Weights of a small transformer language model: RMSNorm before each block, rotary positions.
Each number is 500 + 40 x the weight over its row's rms, rounded and kept within 0 to 999. Layers, rows and columns count from 0. Numbers have three digits each. The size before them is the row's rms in percent of the matrix's.

# layer 3 MLP up, 1024x384, rms 0.0902, rows 499-643, columns 288-383
101:529517529552466449519485529441488421457545560603410456505478530483516554513495567528442506479463561488528514444574565491504560406527487485447471483522496524494456503427470530524563510471473542508507478509450480443528573566490526459512430439449501522514494581558542544522540513437572448459
089:520449574532511497503446481505453473513527523460453532383509455508560478465506497500586489467554489396466522468486546513467432514484492483567484466522544543517460541491553465439473505484449494428591478498399569537533540491528457566497455443451520484487507437503481517474479570451440475459
103:485466538462504518461510520544443435543580452483406496502499428511498506511473572617483537445504502487443547473469488460548573501481489502474497417534477527404450508494437500526494480477580480504491492505533492537546555467484526560510488479470459474501438491559562472523497451481529499404
091:516490512478425441495511508550520489491569482476546547476487515489533610516484474509561510445517505603463522532532505492377499413517533463499442518506555507472597416474562538529488561559493552493498490454461578561538504466454491494479479478488488528418594554524416518433528465476463478468
099:501531529563506523456496479558528497469519482446535481486500545441521489510462546505562464500497453455570493429483475563506464493507414460473530521498485513528537466526531499531515537490526577568469466539426504412441488420552405527501537558432515543485508519504523472507480515532517521514
105:449460505442471516545445466527594468482505453516440500456454525480559511539550520529515522526524462557478644556489497456528472530500488469504506450491581501507501579514502455414460508455540484551475525438505509520532554422512483542526429569515537481525503512482449521507472515524476516438
102:583393499469556408513530473543470507454522493545474535475441473494493486484498461543523508533479477445455461470415500516489482576502476510511484493484508439461533465558495545488508502495450486562515479494559492484479514568507532471607504539500499499473472495468500433520483541527491520527
102:508530531495521535465528511550509570514499527594478545523494455535474530537481537488526481483468536509522529492548494480476567520470626507479469469577542527545489533420493545453519499530572459558453502447465426492500546451473468480579477555449403496567537490470603489515507466440572582471
101:504500435487549467534524433492502496578485461474509553521524447484515487529520471547530508566452506484486546519498467529517598466537516483514452541557610514504494508427484487581478485501467553533469482584502475521470474480488446570558449488499420522584530455550522475500483554532468456441
102:633477529518511530500538501517513458505477508564560509483408449478474485445465496426506551451496544526496577509558458441472528492500488518461520484511439477455499587446494518487517504494448526485410443520463434519463536496537462520479501476472503492470474601478486506512536492545495514477
089:489438476466452470508549496503479454524484438498559476544510549519473509488493466508583456451555540460449453577456565515473475514554521585540517518504462509434428493525504509588511522496509574511498463538531514564496551425550542499558571534493430436420572541476440430471483513526541498542
100:451524485509548460518547507526554457482483533434463495559561551497468515407531528517542534493505538474490501476488450579477544554509504510488479491461581498486472481481461525499469385460487508565501510589445517461483474511476526452505525512480456417557566505509547540547538508473503492496
102:489475469542573495510521478469464468455451499514365449483466477513499491416551468516585390453550494510471535494541507459489482536480508410465564539429404400503521466537501549441459476566484556434552490509532542516554496490597504521447483484454566487530492514464448534534472497486518527545
095:506468572533456566512487518489510539450543495461531465434531472435482496515495418502487576490504545556476562469463549472458472483548445488521497468472506453484555510508445515507531469545523525456528483476535511557532474505498460488570551511512533554556497511499495524443587465544464447443
106:469503519457441557485465456529455435529494542513514565474532480549549493498492453534497547511494538546466465499563529563400511550473618443509475491446531423403519483477542513452527500495510580505486573487495497436512458496502471455520497498475490570504507506560475493488465568518540507512
097:407507457536514488545493491485527479590504497485548448488524539460482572537495505482547493519523481435563516513504576541471465455495538478433477512548465471524497487433520500526464523552508524557517426549561516515493507517447529488515470529510495511518534521455438500503512390488597498473
091:569538526404514498496498517478492504484608544497528466561479491585530489584485528502506441517519495522553556483412492461512530578450475468417547528529471434496434457486549482539505501529554476468513514532477586462480511462537500551495571498475541490551543528459492564473587516509455486488
097:496508545450499431485439497491450518542463482520533498540492466471462476496411437465564532492534481514446471512528546539381481563518510536503543501502508556494474487451544469556546500573488472482434506533601492428458510403555548512484490484553513455562505482514522491529441491503541479508
104:472424474461430494484557527548443460512490484522475476467420506506510468531526503495525571540522485528554494497517455501536509474465476529516515511555472546446487528524500542503574440482460458582511485533514465505539547454595471538490498492505457519601571469468511487433540456573472512464
122:481574590528499485508414470479529441467485530492547400529436478467471512534476533526522460490477399512469438456544507419433549509372507493563562537539487577529476445521550536465473458526477539470514547527496489421493532479562469441554436427438492515568440521473535538492509478506499523455
098:505546504475420537461569565471568465433589507486566562602488474514481553463497525547464489482467505521573523483558468446561547428378511507518534515477483484527386524503491492465544505410467425460507457461456488469503531467493407478502476545480505470493457467500537478516511517460467492492
096:555489526514544465508524565499477477494495457512492558498506507523490535470500486504552492520550482492492483494511546487489495567540500445435499591456517532534500562425534466546547519460453557476549566491536480470516494506453517548502488543507468495461468517568507565509443532531551497478
095:526417495430499503496500459453555496539457467492473490499558458560527435516565514536527505452483496508488522539505471454519513493576499520490508483540456454412506520536531457527489572467493449418455481503482550496555524507481555519409499449511525555470574449493504521528501496458485547405
100:502476471508474498513475567546464506427431553515501587521505493449514462484469605537473589551582543517422527519487483514499555543531475533422537476514513477521483562490459513513462508536493542458492421433548501561524509523526493508561497480531442444492579481533524593473444516502612451529
100:466473514580490477479496453453526506558565509512501477485545517519452459466484487488512500494522480473449534555459498497544480445530523458482579447496412531531546519501536558523528438489566530528536493447535540484529508492446393527483397497459449472526465495524578506485548464523465551474
102:498561544460524482517443516559566448567517538509528526451538505469439500520486545521430452463523494519496532520499545457493528512490442474531462497478515558529503448530487516486513388538504552511506536399426437472535513486507549485584500461485483574430498448439468532510442478506524446587
087:477470516478473550584453422487485483512550447493529400427497430518437527570469454533510535527450520500557520514566453525538477529497564584541515461584558487422489492446517511495511541459469466494585459504497522505541546504529452504477508516461471495440520518488523454506517518477504566488
099:523507493393497550486443491561570467494420491510491465529451524479487437534446495536504437460526416519444440546539506471502472490490505445468388523483488520493397482495483460527495479496505514550524503487556496492532481448469499544531484532495533467479449557570513517480487486472495543564
101:500526548484541471517487518468490485549548558522487551426578528461561511489500451432508502488531452608513509466453469496460443523479443462485497479556528459504426529524559489481448479485568496514535518414473492486505547550447452451435496437504500592445581525412490560499530552489470503482
085:427516572551490576540419464460451411464580489510541424538438490534489489474470480520469602464595446506589563515433501442455501485526461495568517412501577471522496507505453585435498554432514451513509517469526461495489552520483461479529505485547547549426449506510481509449524512537551479513
093:585526567547470506551541442448480423451517524504471512456440524483469530470503526485570509525406552453519480591524491538505514489505504431498527474465513527480497536518449519490506487454461470478567479590442529496503548540515428546518541450503386623484477447505575431506546505486522489520
096:551468429452528488553512494501508412537498521514479485469466494573507524506442593461422476499419522574449656475442474523499525471442537522492493493481500525524481507469437545427510502471523432467492527480525489455505537531480503498586510550490473502490422522463510513552420491531510515468
100:506430488487548497465527456479505484536545536568484467558555483460494493532442552519516427530436544518431458494528549514514460586545461527502510476508495514542507493514494548547501483522572503461412499538523534497579535476441518486503563567569436485464511531475510465482460535468573536543
098:474483462458560480442553520478485468509554475490416492527504463440513503493484510496468448471518497481410481516518476484520438480529474504477537614473478506490486494478515500493521518470503481485494481534555512519497512486510548480474552486497456490501521493501475510591537453465527528517
101:509499507489472461580470551497475554492550545498455470564501456470552465488453546472485500483480571480460486510495524425515502453538564533484523429515544465405532508534480536480454536538474489489429555499440495499542497402499522556527482579513507488547503473540538541531506413490526513534
101:449565520454566539436434560537545516532489433552466526498464489548520456485510543467451504484572502577464444606449507529491470505422522572547504557550460514539508500481511468470472479472435463477418511493516424486484488491498539472455529495537448516546563422450520494455498605499578464503
103:438471463542510511511490490449467524488529478508493500495499485498490528473473473480480465527563542572529510540469477447576557457432498493480458436513505523604495403505501441453507535489446561522479571550454485477517553541539518463561592482509521551419542511403526530413445557474498463548
102:510487505483489507584518570531495525577484489569529468506501549527463476494529571443527506473490570451508531493511441496515522521567545458446527522502559517534585495442474441532525491495508522506560510491492420525503489493522519479472519485442568430494522491497512531503575524481490494498
100:475504527518480472556488500479484484470516452501526557474541537509465577500551484555480493561563464548484514455434546539569574557561520518534474570533519497528486514573496528484531519408391523503468539514516575508508495573517477541487553528503520538495443487513504485490470504450532459517
103:599470469517451516479477499528463521488522483498432572512475419495505501498509581546449522452476497517449524533501480496560510500533494472454466480473427479501580547508466503486496532468484539491489522448484574495512503503529484474496526470420434573487475560492587501544469468480545490510
102:490516530502502462503588498421453495558509523492504488515514526494539467470510529464536538444524509494567534472479569488502553494524490462453485562539515485524520559530490432520435450514463370408556555509504499463514496531488534532515491479561473523526530476535508524509493527554503513439
103:436505517430454493422402551533447542496581490508516528476494487503492480607474498494473488452540507542498493518489482517442508556514530502482517496535490547493488511435598499499454566501563523532464465567484494537505504498504522538397475522481476462539491542548468570566420484531559497462
092:499474527536522503542536505466470489508455544441483512507593545544612441503446500408514492465483572365477532452559505588531508556517451488472622498503531541521467535570527481573500471529529485464577514535459513490511464498573537479534516542533519530500532547537555526538552461448503467549
103:506460521482519549537562510526576566479455518507494567496477566527521484521484561478547504487520499488512428455519439489547479429506527421491496465493498477513486542484452496535472500474466420581507512488499485523528594449517517483493534558565529549492418498514514486450567526535464496532
105:469484452546520559495478532522565533434419527472490522508531501533486515534451478553510472504534459416482538550515492594435476506441485530455513491441496481521493494519506479501574512447438555396484481426535512532491401470429489504418562518525510496464533532498465506541439524466519485492
099:553455554471403545471484517530505444518498453488425509512417397511430544468545482535504508470510523499573496442472549485507488482476565570455525503477490525469486441482551526417450425485508488452438495486535520525526540563538504458500502436456491508485460472536478465536479477500561497496
097:516552536559528501446469427500495471540578544564477553601458530575519553455468454459426486509488490505430465535495547486502527490556470515502479472482516463554529539490528476506475499509564495507421540546506518529530508583506470402498426446543468483524450537468529481549514542501454553546
107:548516529488547487463452496544537498546467536501492512481464527484431537520537540440470562481530501477509487455469495487495485512484514522521435481497517542560531481497517478498501507588348444533473557545530495532548508559484573477471524490435519563493509442568473494532561486482492494453
100:429490634461487500533561513522534506494549501414463473515557483588480528513546549490539495537520470453453536508520635505511485486439463534498479493473496446459529451539560497588479501577524458433489520468535539487487443515453475433509516496508455460511562438516426518458508483412517427577
095:503556515480490497448443470473552551545467536571473474494483445512600441540475498506497466498473529497548487534609453437508569465489506510498431516479442443522483509466461567463505578559410569513503534491526418496447482512470569540496504569433441529397502539462525545507489514545543444473
098:563491488440402492552590548532539500493544438510507448402482557539538475496538457480521494478529498406475494545454468511485428451526553575449547500488506501593569512457527485476504470438548545490482533454512491498478465447515504439476499525438503479542490487462547506434440502527496506512
102:518523504436473526520559513559510439516550424487465523477468487436529478597482489387480505528479483554525571487468464558482477419466413494495479575445550476495564514464533501514541486554485503479522478492467549507446474452479510496467481496476508483566496563541470563535454442485507535502
100:508538537465451512500472469484505557491441517469499483502500439464503494519442525482497482474504466521495444551512495478466492539431539541475501465490577466532471504499524509530536536518426551490496527381495518522479527507467473507508450496468527540504482550443537503503518459531534484496
097:439456490560538506523566481568509507493486535500496500533478523555488450469454507553490475530450501495502469461468431508504545486565430509508523483421494486465479470497477512428413520533497519547448514431472468450446506513465463572546486501461534520479496501527465528522461486515443512562
098:477491532525623457538453471537499498538551478514522517466455511503529532534440593571488518455535463517484520513514426475497530502453508545448470564491546524470513548531478535510494504491458500583483493370476485533454476495534489497556512528498524582455492451511516500461490395479469524513
096:493500483525442561471437514487520511523522522543486479473485462425494480471516558457413453488551452467461518510512493477485460435486482496449436498542549482502486554545515540455480547522526486587484443533449512573434457488513526500475504501532455557473414509538502480459506530512504496551
097:447497528514471502512458470503513501457481474522510485584516452515473481506571559546477477476551505467550533476493474532488415444479475576485441442496516573481520518522505517496420472470396508445513485472470563479571515559457524510500525574472486538503478435477491520552508485507509510540
098:470518482489463476511499557505486512512523504500528435518454489498486513538545473596431465588506468490504484548462595510456552506525435498529468487537413530410515568487467504508471473485537478460444489527451472568453435495489501494447452513485502456438539466523549487496519458516490523481
097:442485488481513554534452537549502510441503518507473503548542530485522518421507570501452473503478538474473465554498529443503506476460507530426544534414529478461447432457517509512428497507504464481453525503499492549537530497458569453493570461561448518458437501574510460443453529476568559534
096:471515453481566520404461495518473497492530455470452486457547446440479384512473472467491436477468497550515515534506503517426510445518525548572488486466477441554470489441536442549428509540527551518436463511586448549565500497494537438524570491505456433505481571477470473512515539449496510527
103:531518420486522574489452483469490515427426496571472552543445499551568401451523479417517526521466496560505474530539469404519429499534513477481533496580500527478511586495461526525510495571476479496558539519561530491521529490601470512534470514474506517495490429568573515568485515553506497486
094:524528483513548521500587547516451512582488499549456456546509506473509494490499558508477541574491497498420501485502557540470516475432456465476504531418480477469550483497429496489491473597524468479513522491525505500497577432476463461446439540469488517524533547469581529550501510543503435500
107:527465548485542393497508471625459466475541570406496491456526507497559487524509507451506548617464494484481494529479538589563489564555521485517467492447435502425484509488443510564476457439498496542547452536476433520554477555497465555507486480506458455486482532504519516579516464495461532462
085:486518486506443500547561582471504424488506483504542483526523539520527443522501490449467486461516542489463527522466563446548539502572498524463443510510420484491514459558469562575532438521577503482584522485482530499518435524473478470508456478509474496441472556503406476486531533467498558507
097:541503494516442429515446461491455513519476507540548523507500531542531486477504449476524457498482527569509447436516516461449436469410555449522490491491528438502537508492508554484520499511530475524511473498468548494533398475495505509466451541477547511501492473533526512500424576521462566544
092:473495497426522518529523529475432483500486487486493489506503508390505527418507504499567511516587529490482451577438470469494488503482501538511479462499494577561457464522476502517537465497538565502493517540475499495534525520566536520504493486607549471422573509495552496413564507537495514495
091:517504475476476486536530524560527494521539466464548525555506461533501529508473532508534482470548475442443528445597500470531467517515526510487511543542497583475521446515532457544503535630484426511433594418487525556549447483429472416511518451504536533487530507552488524520572505458467452530
100:526490520467489494545569514492511476499509492401483525565450496583456552429497512500566476507509487560507481580477458542428480468480442482599490420505520521454542405463468448460495423534456519456480540508516550433529488542490448496483477485441485483538449499524517502560498454523554465454
101:493516445541528479586525479499483510461505503428493507454471553536551517459402537542535532509516530495542525562536525416476529509420534495452460484395513487542492490493470531551500443553471514499510489533444481437437490521497560570524482529561537554546507519454576405474489555546543503480
101:504488516440485491475491532504534454522477565524525467553452468499386505543468498495498535518526534520510478432444506482521480489539566464471492483500462552532528480582493505496431560535509492546527540538506441519528512501547493530421418563501459536582543575433488487538581469550519472475
095:550524488529434500485496515491487496467523474420526544523427565457458498509481462581498477478556526509488472497479523527478526484533518527553481544530493508500486568542502457511585508504528498553443487406505522475454450540527498549577470463458563496474440505480419490554408509553461484526
107:385497541520525543483482503486455512501507482520538477583528510477453521450529512597552528457464568450470472547538494585456527479464508491482573502470484489499449414433563462541550436509581528495413452525438572501539513432513506440469563432544545540454521493516503505491470505471534485564
102:522454511460527478416487543477512525490570530528487532498511432478504564494552519442480469537511506449456463471517493450488419465529430499501441517481462468477495469467470558514458571456547529491531472541455555456467444485473487529451483517484505495504495515513482413512532473457469436489
106:503515491473519472563495479539480488447416513476519499530580537451515553462557487504500550486508522461401501535416525517467412555520456477543558461548494520485487411440524499441474507496568444388488566514463535529528494497547500471494490473500526482500548518461464431460451501511611454511
097:515453496443526436611422512476517569513505432530389517478493474461436479483482578523513445525472496475535519502506492465465500462493571450449579459567493523470505423476456526485461464513484545536495502535514537481507532537466468547486532469550474534536500536467606515497491529545513538499
101:483459476456505460474623493483494563441447442537514501455428502456509436464531516503477509504451463547533607522525457418484516506502518529565484474537543473513539569592539501481458525447582478554524504503526506575490425508435526621508406426500481505515495476462528462510574497502459527471
105:486516445483495485452502493491496534455488430505459478494502476543507429498530486508421454520543513481507494507506514521437506490497458499475506508515532438537571504501500416490496545533475507490509447506490486508474535512582562433459557479504471419551542484524431499512457469418405513520
100:417507464468501488524545474445464483465543597526505433513482566450531531497499476521449476546497491572495493535502505481568458527482484506544521498477494521430495558434513469507481508561517450435476509440521538532485416508455527527461492453475513524492405537600456568450507533549512526473
095:479500461458548508448488566479499451500542497517530473517493430499546473616479525539480499498511469540521488516493517356518501511525524476493547463483545567549458554512492446488537589486485523549539441414527482464541504450501497544517497453492485523463427541479518488496524502483543490445
103:464578573494457537524557586601500494477494473496527535563518586496507479494475505477506466398542445562465445545455523487519502498542414461509506513537462488487422519468470549598451504527456465432434558553533539469550556462511480470445464495556548461526506532504469474482458519511475502549
097:528535485500491468475526500461496488519462510593504474473508463570555508455515468502414443566489519508524524591497521537549448474486470549514513554447439542489499471499466523426507512569486526453559511446525420573492542527459516494520476542547457388597581509498521475532499540539460461509
116:551484575570453492521456498603479460544511549466536520511470458491633504485502527466418537509544512517505517449529513546502483560469473511537493505473494565471434521452493528568535500444517500495484479478473492496584507600504461508508514540530547553502461477529458529473513475563454498466
085:460470511465553555487525521508435449507487481464457477533451489513490493565496513501463475595467531489500535459433461548467484483452479499515473532481487583454524470527595464553488542442514425573549514509582515585504411449504502549519508512560499479460547609470557495528519472488441481468
108:524511521544528494509588548499530531480433491547514500544514414466511486502476463555499503535462478472511495472536495510506530502481468470459449523543524495554541456501532461512490467543526471457527533533443429557488531549570534564491522491463553487520497500484437528484528440491550436436
101:527537543530450525537504398466462501526477508555545529467523522455504502520571525532515479484519458559494440513450483515492536564464439454406505429558499504542470528500552474545485439472492508453527449576545401492543515526508526476426457528464514514557529499530507481491493533449478486518
092:500517526513431543536514454580450470578511484481462488512463475421522394557533488516533527529474489518543630499505510564484511461505518533460495487512536460493516475463548502480522534426510476519557507542539451538449564511485497510470496450558538556539516543576523518505480552497515509466
099:509504453449403474533530561514500450460527464550473430462492470499462544520522498444481457505467508495472516492426513430484531503464501494477465474527525474511508532620522498464510529457494548492485492530500499592435548511456507550551453447580505502504527505396540567465546528531552531487
108:510479581452523501499497487515538409569475464373515504512574459498482449438486480520558475447514541511486494543437505554489518448543451576490490469437548491458500482569554486524466567489537506547514449501441490518459452521536449514460446534485486484540524507452553520549431546509497512472
102:531504471565501486461525502489498491436445484523463497485517477504493514469413579474485549474599519479507543454492494535488490508545522516612456539510459584495534449539498457558486497510457479420567399494514511516547499531498559481488508529508536435496543477478479465485495513503444589492
106:399471605541563453511512489566452506483477496501531531488468490512504552442419536540484377534487477505509507521485579497526484498474507476502508482525422490453526493571527586496500453479453552548497519483519507554548468463517471492498516498528500484504431451487514503534466507538494539488
092:550543525494526509437447513534562501482522441504528464468426509454458598513465491455540435512483521456451549547495484476461542512534497458504463450546544473582475537528534568515513492565569558440538525461488484510478445478486542557490472419559522514515500528492501434512502546486521562571
095:426515505529445533533551497566485479500438503461492458441584551500559463517515468505464554456554583506509422554451534500518483452561463463440532507502572526519468506438509542437457513483501472533493545506450402462460438436512498543527480506507537497520479481466498457503490550487590450553
097:458514512465506512518515456507461511568520440555524474503459571447452521529519506497502498445485441574579486529477446472532504531487497502502509469494494509521404526546545499472516517496470471500503545540559443495493507562529494523501468504487486567476462455491499442520494520528500419533
097:451489552500494481527543521454512536433431555516615505504490553474526475478507503463520493495468533611447426457466486500538428565513551491485533474598459546515441504509521491442497436445470438465401519422496474535470506473493532527522489429476499472501494481516450585498484569485544491474
095:488457572477507528498497467544534457578476493446521537545551529541437499555470524465456517580469473541599498573435465483500486471521432390473485501485483472476483546441549518506542510398471534512492492453544409545482542531518435548450511495564525508462463436522448515532484511505562508497
104:499486574471501505493450498534556522516472561492460473479541405527417474584541543494578534488506517519486536409460486497493524448493535467501547529453584511524452497397527441526537503514493547495553483478502521451468533557488565502520478421450519469522536504537493450513472460537426525474
106:507541489475492465526543507480512463516525515476550467500513497498447425505557450508535477558469525570474536399512480450565556504519551510523565497483488528534452538444520512502489475441537548506419539560496468482514469486536476467547490503465478479523476495470424484464545445509507542438
096:562553500514512509453491515552530581454475490496496465493430463478513502488500492548501489552529551538601467494491522502537506445394463465442526532501450469505562476589532513472576469589516494552554426546523495499494573469476471490495539435513519484528515491512479470571532465510452492513
094:543487427492522538522569427487460527469511540478439506488537563491517490391563541513490535523506462462482475505491488455485431520474481480544455493422437437529487463478514533518493456450581610502553553431547454527524474558498562440529440520508540452487524453502523558548450573497525474469
089:496460468529474453463561551520544462519508486460494523546562548503464471453485569530460485460475508502501518439484474547489485430478472480528501520549482522552480506496439581481564410468550492561458436473508462451514535569512520472457505491481409575532496525506564430501532498447405561567
096:606495453577494486571484483502514455540517508498486504515567555573518473506476498449534526492497461524520529578491475448476477564571466565457506545449509577555408503453526524411514526493526480473477510575512517524443536539485514483540464508467549501494470518538463557440491506561511536497
101:506474507457535479565586531538517515476568493500496520487416565512481482505439495556507528511511525457521509489438444537540503532477454445555501527433496499543470526421495521470510501525551459558468526502537441438483463492533524519453458476526456492492513449451527453467491505460516426555
098:484525460509432528518516529463568493472503554455509520542497501502462496408552483557591514409437447511463483493486475487515481503491488508450490473487429511464520489520542452462488441507547496477458596512471466564522532480516420549528467607516506520543587468491463543498505528494539445517
097:484514528494462446492542511556529486474470564479516457473445414522470580524504578531528422569490550522473571465450489511524538541427484531438495591554480429474541469562472461485471463479491559534556445451525473475409459492435493459491516492457500432521579517445496612554483506508463494536
095:467525463524458547468507512553534461541489508592426525479513488521501430519443534519482533531504517460464556476551455507421533492496505544467478503504563569554464500528463387523525516583508474501527510533528510481493545511527428514500428499477468532571544521551482544506502467429505557502
104:511514531503486500496517433535426490471449569534515536510491498494540535505488505601475453532487452484539505428513539434454448528485473591475485521473478476492443418569515536489492480469559503481493480515470496466494520553414508468527460496551516502502539513508545471472503458549495480487
103:482541517579530496557565450531492516539457513524553460428443525517533495499513452550586502509473472496548537465546494488449542496462490503552527545452426557540546565491497484521496461483489466422436438545412450515527404511550439520450529410527468404540482511495520420494500492458462486512
098:528529500492536453532516424522510563552540497474418507426532449516504448533583499498374501555519495445465488467436468504568531486507495479553493599510462483494496463520565452531478457471525458431525448451447443491484530533506573532541510523529465543503513494463527448464548497510534508575
098:480560525533412561582490449440456477520425466495500481468591506568510531467501544475513531475451454520526526491563490516504510517540514482513512469509470502509570476521454485446490474553470470523545492499445580483504490547548439542509522516499524511479550421558516433579477394469403523434
101:514536459550554495482477540572527481534483506490443523485483494506470537532432543536516544564470572516511451479577549539518547558545491511521524416528479477469505434517488472409503438509434499513510499510524505527462534487493479518522467490542430507490479530546607505490447500443613505502
098:587518543437477517410503540502541513512465491502482446554476529448558444413555436516532436507570465482516532485494476515470443345471510455460475486496445506487508528522535466465516475494494496533561444465506496521438527434551494501527401545497492464484533493465450561501533501458428511495
100:464570509510519487449463434482521537450520516582513454500494496463538508497469576540507475470467514399404482523511469571500464576530490525496538511505508471506521459554512552490551452544516484532506510500494493578493510545518497457484521470579492538544497457501486481499499528580392462467
105:422549593487529486474455508474527569558580491458551441508487502531433419571471504506477501449518519452525524534473514529481494519464472524563516507499483438477433536518485543570485573502517486503466465471459455602443555490452561488588477502465457498579490468487468505488522434506436467515
095:500557552440488477481439461601487544484493484495523492525497437474494499514436536459515501477444500537369455512503496563479615475506483555480534502454577456500566469467497504478513518475481612504502487526428485457559499445465500441479470552539508526516472530454455510401495477522517473486
100:571542521531448519439510595543437526520457456503491460517524524534512525486513487456452414475487509457477519473543528545474537513500458492571490485480490506460534483519466523470508459543541520532574495464411453473510488526472463344559521509445419536466508525547413506544532586491507432524
103:527509473439491447475483454500497515558479565505561509518506491517460472516586429537429479500535455556494496477496541458504472423471478508426516502506485599489490471508509521533514424520481483473526484430508480580487468481530507485518473442509549428525498528455487518540511532495477490452
106:494507511495467465519488556515553553499456505483502497564519590435550458548488510538534506501484465508537534574536533479488494556504442504441526478516575441481457531486490473539529538505446509511531515561477568461645478504477469527530480458515540532535503490464507457495509469510510508486
100:424424503515454525472545508469500482523504478496454497452468499456530522387493557530433501416542468440508490490545512494528550536531444516542475431503500479478482473542479440545459418476490504519463539424519509414475485584493477447523492506514425486472502489433417570446520493512444473510
097:438524499451579567558530483517542565549492529559513502497480491626547489501541491535571512503495559558462562448511442438500542505475425503446511546531533481476427514459532491502489484562509448515425566517562500397489519460488531488504484512517477545503460552527530507509509572514527549498
101:566473534526545521505511562492479468487480517457503528462545442459430515565534511535574473546528560481496498542529510563490487580431529485453478472526445563494458506546477514548436479422488463552491408523486512455484507491456518541555501539512506481496494413502464534476483470494438506514
106:492524513538502444491475454493523592563505522497523451482451551510462479529478500476542481481513493528518477490542517458555507497529523498477518498465585547497594414498527498491514554543536493492544546552459465467494576473484535500442467493524542569544505510487531483532392458509526519497
099:485511504541519458503526538468463511547508501528514475539428460565483539495587544484521496439498506525544489517493500446502507525466505575486482613523526450458470535541464524531566506484504508543378507505534509434549440484521493470577526430481441567580500490541446517445509494561520502543
100:423528474499482518499523493492440496481466542510571446531472446511488548559508474447523499438506587477515444444520554489483523489408512535521574458439530536439481491445444472511551471533548474464541441536496521453519483463539515506504507510524555492539522459522535570525557418539480482486
101:500459571513501525532491449585524489590542565469461515561536445546438447514585589524476553483557491583509531549508470496513518487548479472429428437534520509579463499465522506488524529478537509533446547512476493474489468574487520512524433453486495517498474461460450514430506433487555541459
107:512480537574540409549510537500502493447474449515490509517577524520548496487478452436426517496464517510508462443470604560550565512475542489518543467495520510413507464542487442488472495423514483521463439535429526487451560470509431516403509498473464506498501595490450556418494481498509502452
098:465468473487464503489487488561443591470452522498533493483490483434515453505481601487511478513435553464493465474471452478464484486495466460441494488541490483564506565397504593484504458489489487520474422517530521449489507538457516475510551530469537475563464445549502465543463517459477559454
099:442463478507463480533552501527527503522527462527447441523509472479505530509534439474464442417488498537512517454568469476468440484443465517508509454446502534439525539512565530494449528564391497571539539556530510452544474532524538483532520417516492552459554508528547472483541496546514567488
092:587506561428477508459530497506536499522485506535513504538559468420557441531492527463485500466506574490537545427511545457533518535494473493540425486532501511541502487500481466521535563625483561491537539553478503476506527490451471514481533543534486475489493451467483571529564463520585484542
099:557458478528497516461488529431510493468520446524445483492558483486498503485457487506507560525488508505500499477531520442499410551499568505472448475477573478450496428475541477482464494512578546505496527526560573508501495547537506529486463510449509508478556523508462514525431554457529537539
107:461555508541415531535526530468551487542440524581457499528449535444484469445466442497516514441465512534511451521458471507563518461545454473484573539528480477462431511463534449508494521473472494430511525527496512493506541578521498429500451489584469479503483523564518571515477530594586565483
104:506534515559517561493511490467517533450559511424462586551448514580636518488483460553480583461536500480564446583496539526498453561471479554496469471446514461468508462476512453462479496476508448467497485493493456533459535514503461539458579536505442525457503436518514472515517517517502536512
096:504493481516573484523540552545523547477515473519488527441398432555518517511468526479517476489575531427492503430505466444521539484498523506468505470493488451523488457591575474504531518471568484530525461514546468535525512460439463462453474451519507416535543483508532486493590479508510567538
093:519520442481505519567548473540479506461497490529482481390477511459462514512412453530547513521443529534423558497498542524523534504548531544477485477531502436483515490393459578477502492513507456541525488517501482516492495491465463499503501525533440485446528549524527508431438521479516419426
101:571456472579474540543465477455479491501473451442447505499510538489461456449480505476567497497509525508536458523480525510409477502512524461509531546495477423551457500524448422574532499540452432536459475476533519467542559551567483451504505482469495492480531477495535411493445493463466493469
106:513483482526477504482545527540505463501557434504573524478518492572523491492470561481478466580467530519476510533514496549487524499517456521560558572501604470406474518560591453478512518530414499500497477528463425439569570456523472534528483525512473513443628543487479492488536519520464479499
104:506510469512505565498533514524634489522480484510599523510508525512395504549421478536546565470475519476529436458507482538515578470542470481451547551543513514509516516493507501467507481506460446443535560574469500526524447506555539447488480525475520488523545436472501493598539531439518467504
096:538495565477533540507439535539511536589546535601503510523469482509457508491501498477401540447479507466429504540461510435472570492533475453511497504486561522521574454520414556511519542483451535562433477502510473439553540508504460502531485501525549507522470554477482506452501483515519444385
106:412539459497483471515465446385544473472487492511547495426576485489525506499487467483486496483480580513504431479503493543468480508520566483492452441491500488465462495490537481530545502441474531571507569522515520499506484437545500530574514392511607456541494482459502524489476496551512579465
099:475517483583540487476479459518537596548510561460540511500520487563473495512482531502494496560552521491564496499541455511492449454520505468479554472520483511502517473593515572444469471400469487477459518554463539467519498471518556557534631512525501487525444484506426501490516525526530542439
092:481599564494525520493479502551491552517403497475512506470509521524506416469493528548439508551476447542406486502469515517491563455509438503523582543463408510517560589520461525520508517470511504567522516525562477483556507573445557466542452544505539478530467559482497507550479557538492596547
102:429482519548533492468511437482456443514545480483507416509475456507491476537480477463518460455577513513440466545420519471433527539563466500490542520461544451459483486423552552483503601533563503508544497444514461511447504452482468517471591525475504503459536488462492481488530483529523542483
099:513488508567445439468477505506477491522521512521502475527465434487412503507483535458478545439537571486498540476525485491510549487504450509495450487530448480564544454471523448482490495585487513534604444466429431473426611483470456471531535442553413442471524438500500527592562567491504572474
102:512436521522456532464588486483517518497489458546503467491470463497525471493502449502513448482484504480415490377548490496548436471498561468558476475460521598544505507460537477466466545519550496505505565536412460550489407501510499520511535474537543426529457464527551494545556482481534496443
100:570458476472522547528520485542526514451565526555529551498435440412503463538507509464491504507567467529494489420440496515461523529471524498572531509489440516426419529557527424465467530443552484558590491457470489496492481503434466478555513499459485522490488509502488457479556527529532426555
100:566530488517561481509541560439474545514460449485452503563501516488462496475519484477533526511536501497510504464476514457389567486530476496537557521452468530569517530487507418486477493497455523507559501556464449457464502477533464523475555481476503472515549469477518485505518575486456464461